{
  "num_attention_heads": 5,
  "num_key_value_heads": 1,
  "vocab_size": 2048,
  "rope_theta": 1840.0,
  "decay_shape": "linear",
  "max_seq_len": 256,
  "doc_mask": true
}
Each number is 500 + 40 x the weight over its row's rms, rounded and kept within 0 to 999. Layers, rows and columns count from 0. Numbers have three digits each. The size before them is the row's rms in percent of the matrix's.

# layer 6 MLP down (transposed), 1280x320, rms 0.0373, rows 1238-1279, columns 128-191
104:525461448568462508558444461398485545501426485464563417531459544506537466441476499498506482449496511430449432538475471491524571523493484500488445499536457509450480502497503508544483429498468410
104:464469510567523562496479503579539527485459520472484530541516504550471533532489527502513479503485560432466553482404411473488500481470567552401532461444473512441556486481530461487517546447467462
095:482584428540507501505502492491512459435494559503548520515506592443551429519437452494501514510498527536442518491415494462527567501459475491490422560521452463448523514453485490482467483543486447
086:484493474503536465461461465526526449536596589528467544381528548451486528521510572544394527515417453489573458563605511516417543498527525528527524517489485467446470502506513471507495452420477469
100:558527513505535468509533540574536492592525536455501437499465514508491504526509516529465504485513460433514469496523478459540579603491497498520470489480457507577510581474481480535453522515475520
103:446498511499437505501453509482410471474454492472518496505469481490534513496558483502510490516536493517473519447521470472484490496525512474496487466445541523479531496487532532508457527515462534
126:468504464591469440486477571501505523564501500499542555462548602539529476464520487511444508451445488498477506520483426538477396527493490545551551491493484557468477522485569465520510506464442511
110:454489457467501548474519495506461485556536474473455486500442540502529526522566501586502517604508504516563484595536485495462499487470501535492512461511564496520540567482596447499489525371499457
107:509544536489537537511481560432485454475439455515515577494536484540522512419516529473482446489471496550454532513468436418568548477498510486513452537524546546379424514511579511530542489504527437
099:411544570600462465508506501527542519537492514478515428515516478490551508501479483489483430497488497471479462504496507512535452546542533490572524514502508478534468520498420532492439446513479506
095:525497592533440503433473489456445518548480570456534508453490510501508478532581534516487508517443516502547550490484599501463474427495460475533525505440416481498453489466524507466514504571435471
103:484497463512511450479446431482493475491476496491443568548469451481505518403569424506545558491546522514519455448481515461588433399495479462448571538499571516544462469493487564509490514535576553
097:527483543455480547518535453468570491489440525522469492540405521467434473456486503496478470523548487548522432523463515529478548471524499506478507457497480546460530526460507498463529494522523425
101:481496475619499526501525474476476506478435514486477497513485526519504520483516481563515435517489474536475530575365571499512509555529486560496426534542407515475499489496511531522546509508505490
107:475536487554616489504541582479478494552442469454543504450490439537526471458493484572471496501420499480520436424488526475517490464456541595489589461520443485519468514491532477481478462474456520
091:538531554528495490506502478505512471494453479543492499540497513487523496525439557477468489551502518489520518506472509520555528541517568456527511472515495510504564489504471467543445433485597481
106:459523537515512607519464541507497444512445526485453565484504481416489554487482418516534457511534535494468455542485503498494522493478471492533539580553486464521461528518538502513508539482462502
099:495497509521502520456403508565510487490561480538577441420461454516456521498569492453539551529480460509493435529491516485484463501511515505442545557429548554490491520501455515480502502435473529
096:514471476489529499428481476551521499608569477545529487473468554458484459447520557515570472414557474497542527516531530511470486478507466523519492567570452512500474477455510504430503514462447507
112:483586518491441588382520446468472477521515568485497510492490562503513538466517524502497543475470461408511496522418508515496503468544452603450510470417486486585506489491551421494503507517435538
092:486532509548533583542520436442538498420478478518473510511552528498504500536479448536481492405508503511474498517465485485528496536420483512524476486523484470484524460463567507489549438489569426
107:535432494446504494482470487501482474485545434453530474476565512450548520525512644507421531509416534525488494513557491494542465475552420540491475514471508535475450451529461480494491476530496467
092:528485478505479553492515525488479498582515530461555575532504475459497511472460525500457595453575493478504492438466509455432539504487518493529537497466511541499509420435512461573485523469482501
103:429484560493505555494390564555528520525454446524488499398465482405409456502494479524472526541540452431465453499512535555485428455516442496536485497496532550521491498465475475521548509492490456
110:487511507511546484475496447523562462530440505513512510484515546545509442469491517468536467567533532483464571575364563502560486447498461461507486491539450485442519471525467492501546544490517445
100:484582592460512545580502476551493481526553458461431532447594512486496497472476469458562492495450507492517477518521453547452508457494481543427477466475480577503435482586490425445473457470526600
093:519508473524541515506458447507413520464525477500568416527442508465525526501465552494512503512442505511495502475496509457504522512484508446451506514488433613529503554492465488523529471468508473
106:476552463540444576442431528558473456496466519477508486527453542474553504474477494530502561525533543541484507488490479501513507526473560444558587488464538490593498524527446497484464515458544467
100:488514445530570503503538517481454487485486530513583531433515465500471563441484501497452436501532399427516538476387525483465475505452475492460454459509460539469399505455441447496509504507521537
089:551503532513529504486605461487501561548479539512494529528453476597552500484481515507506517506517461445534462570512507476561522444525464541495507491503560479498455519502535478516496504549572514
113:529509508559482441465455511510442464478540520480516495524460554570488471502504532494531475529549498562504485496532467554459523439519523491478513480443465501416487524499539464474579527587482526
097:463511516482414489471509505461490550502530527552442548458576489511475512492413489541423479588469480524516488466542500491498511482510493545483549531508585618423486480500443489505504575510473505
092:484504519579514492459446412518527511489620588525469530493514583507592523507452491480521541494431424540492468544511470436524399504477462488464557537489508475533453510476457482548514447488498457
101:474494471439577497482506481483505535544504531491537480510585515531476437515503501513438439523413518519478513402481448544445561423489502474467536361499504456567477462486521501519532433531506519
113:481454543544531532475530534543455488483514533492468530517531550545484531495513572492424548543464489516517535550453467513489465489506513488506525500489485558502523487505532495492512511493428525
112:481442529500568547516528542592497535509459539466485509555466438442499565536506474542524486554491520540515478430528465507496504426479531446544563536555512474491481516492505545547437484521509508
107:493537498540451454545443518584529474497489544464512537519483463534451556465435566487498437482575491471514494423494560461463482497470418456505506515467512480497475509529483474513464499539530542
122:480526508501489582501524426508429532473578439523502469459481537519551576478532477538550474467502460481450493585496532525473481507489488440475514521491476496497501545484493438499515534520544528
104:514488523483467516449488438466468571522528494528506483507566455502503501551490504492495603477465602524460515616513514494468468512488513550487471472487472488523555516459582515565493516503485475
104:483496503434482520476492558527469488489526497531451583506516489476471507490517452538468499502549530524467521518510394498502464558521484542507503464536484490548467484484596465528519571517469480
105:541475519497559506490520543509514438447487497504493482480507506491548526476485574475505532538478502505482554462494509561497504503497495501504451512509489527472534493552459455507474503475461526
083:478592494479520516499502461490494486469518527502470541564441509468483468469473448483515567532517608498430504539505533485524479467472513516529564528458559451517526530497452558495454500605541442
# layer 6 MLP up, 1280x320, rms 0.0346, rows 1239-1279, columns 128-191
101:519561519438532469483506526503550484447469539449486485482466468557560571463520534540531461419443542386465502442571493574524545486495536505488510516504498473457459490490536597490469560482520502
102:444460527529470502496560527483501500580420406459499472531466478475500568484524512501450438560448420547532520493516518436530503491479543504521497486522468439473486467471501505507512471579502487
079:489454490489490548514535533585527451472431481566402497572470495469476564548541510482476496504485547535491460443533551453568471436505502524540529474552462510529519476511521539485513556566454432
104:477486551481515519477474504536526534544500446517491487518468481572494514571487480402479522503504447528502464455460540468530552497573441496446508543496470541371534545484432529459556522553461496
132:392437491454498480509477486450463420469386427516494437460521485481453494562575503463504463449487469476444546418506445511446470483553516437510453504494566506501564468422504550512535505542521498
113:502475534472482435403490457481528463499493453529499525530479519505588542598498476509546470569495492521407494448525508476509549463444562470492461498500529515482526559482566446472536464544447497
105:414495556457470499426451479497560415516555505509493450474505538522591514501531485492525484518473422495482461567513441528520498489554539520495561590504535478498551481484526511544552471493508402
105:485528536477547443504483494446468499429466496532460557496472445501510517467601491528597446526439452558445524438593488447551543498467505484511511453475543482539513453516568485507554561464483498
102:457477408498418457560558485540482521539499507476493482474510579514514480622495416517516515432525484518502532467513517487473511513485502479520531513506626440470484439541514474471514531456429531
096:454540454477491509575563490523431472483439484558519539533504474541509476477405524431515519478481509510515528493495514527523561494549565437379472518530431537492519551491511424542542526570458500
105:520502498478465441487400490492534514515524521522565502523538475500478531487413472473513480528533476477476543500482460506439510449580522456519439446503560513442543533479478511462572557450426530
098:494478562460525490460471474475538538504541492466557472532524471499492493501486493473524508506486532497501504520528400541390447470518486429455532604494494497428567541490529564432500496505447524
107:497524495543443518404471445508496469473517517545515455512432535554484521525553465506530441499489470453460491468462531588514472561534490438426501414500537469477498456514462433501595512548472541
102:452429516522556528483396464448508510516524479480515461459481542461483428456506531431500493398512487543434525495571511496479483497525588459468517459489512472461588518506477604461502476515519458
091:511495454496477492475476474502453539487488548490474365572410475518592500464560462467549515539527470554511512512465500492419514413510539492470489559503501494457461484567524484507592555532536560
102:503487478532498474499497495548541513531483461494477483476511524498549523563539492466512470489475497415507440466447493506504460504504489498398411575488481476480503554489537480481496487578454536
105:541502479511541460519449413501526419462452478435542485489450497543513593524494497425500529477486436535526476491520505511514495462492471451466496450530524447500582549419482539517492568483484495
083:457519538548539558573540499493469504453507399536474514547507482533481489581515471503480510520408517461501521523481446429502455550545478441472498402493550528517549491551575513414564478516502566
099:466481484501561462445568488500477492434521472564541520550475502484577459530514449385552527569433511511493555525470533483540440441563490429488510485486518534476510488521458502477549478480464564
091:511387558521470496426535553473510519476499501487473393538398473472516545454502524460463503497475438486520485402520521484552508433553518554528584468519485533524508550456504528487536494488506482
106:529520470557453472532468523425539477476428412491511500545510505537500540508526403533538464500492492523401537590507462518501467325497524499504499452501531503456524477538574548491522519560573516
092:485379498517501520507541448439551471452517512453450491557428553513552550489623507489497549503486456492525444532578503544519521469566466493507542456489519480493493504513470548457511517514494506
104:464522544526487482495507545463506473516423460479474483479479576562436571572522504538515465460458506512516457492538523537545475451523509422523515436482559418576531481530513471494497462497432496
103:488445438445512409436505508463487449523492468530531556463490515532571524522485515523508477500509472471472503463584565433542492470507498504557518453514544518526444513420486487478568507519491453
092:537470418437501490376509524460576428538517462466469580539510453490527500543449500430491437550457448489503525406559479538479521469497486478440448457444543437423473542430455552515562566505439515
092:465481492476502485496514448501531431511504504499530513493468429531514503536511483568530498534498472514448418466444525557479552536504458578497512528535513449579513468573572502466509540517470419
106:470491543436498478506492559561459508487474472589524497592467498557523545496519486523483462541445476419521484532517549522515549496489513491516480559535484488544615505504464500593476585631520469
096:512523489508464509497538598446540405466502482496435471443490515520459509532539483461503528470518457559491454439555510516475468483487562493555499440490497490484495499468529546467515518548506513
086:471509479513524526565541520504476474503549455502452544459501510423472565547499483474538449529501470450451488537487497472460444526561524454571489452472495464549465501442499566413463459530437499
101:435434488506462520515469568454513435501538415509512554521433515525487514478474504501574517524500518537489440468460422419455447390489554476456499442474506530454556533459470478436542412454458530
103:511527493465521438516437561514482487471473477501486488536335531503488506436520476514546520461479434572491533495549476502421503420466519509445484464565569465486461554452494530526503546511540477
091:525450531467393511535509433473494512409462497540453515505474452500487585486572512525509443531454463450575510525582512521495544510472469506483473500520534455421547486481456505532557552459534516
099:528462500452511424483497518519524419475478455500507534497520443525521471487443515452513458423446489519535555473534486449539521447464453479441469521503521467511529505497472551501531514449493484
100:534498473464449542516436491458517488487458475498530498512433511488461484492475472492510494589517487519432527470478443535476504460526453543475476411508503393490498551445464556486559498503480538
104:493450481428542526437483480411549494502511412495530533483512480528538521470473523458524441445483484453464541517515529525473488523508496524485443468461509448546484449460526473486477525573456491
107:532471358492459554515507503471555501410503482529477442501459530529442507535543397570530516498511386566436510519491515435520536517541453530490501467496557498484540549459448516474564537484478489
106:514511412455524511472484530498506475462500472495459527525492448519510542532540536461510492543471476472433476506459564473473428469469472493459489512552516467476533488442451557464472524556447483
102:515500514429479494479485523558523480517541475497469470528470503495510602538519519474454483567504556488415516456508443482546516478508502448493456497480533415519468490502484531506519503494419478
102:507453539476529487483484422441467525465500431563527461543443509488511522556514506448577507488502468410468506491528520484562478499461598463468398489593502512482471460450513468448482508459513449
105:461472546382488488484558525505509512453472489465478498513470496575533472479506527497518484522475482507434531522489538530487525491480531515466547478534515494483588457486592483484559487502486551
086:469454550479491494425473504530508534504497495533544529483490496551624528508550538454525478469503471504510496532455555507450466503512522425498429450526574516448502437490512505435460526590512526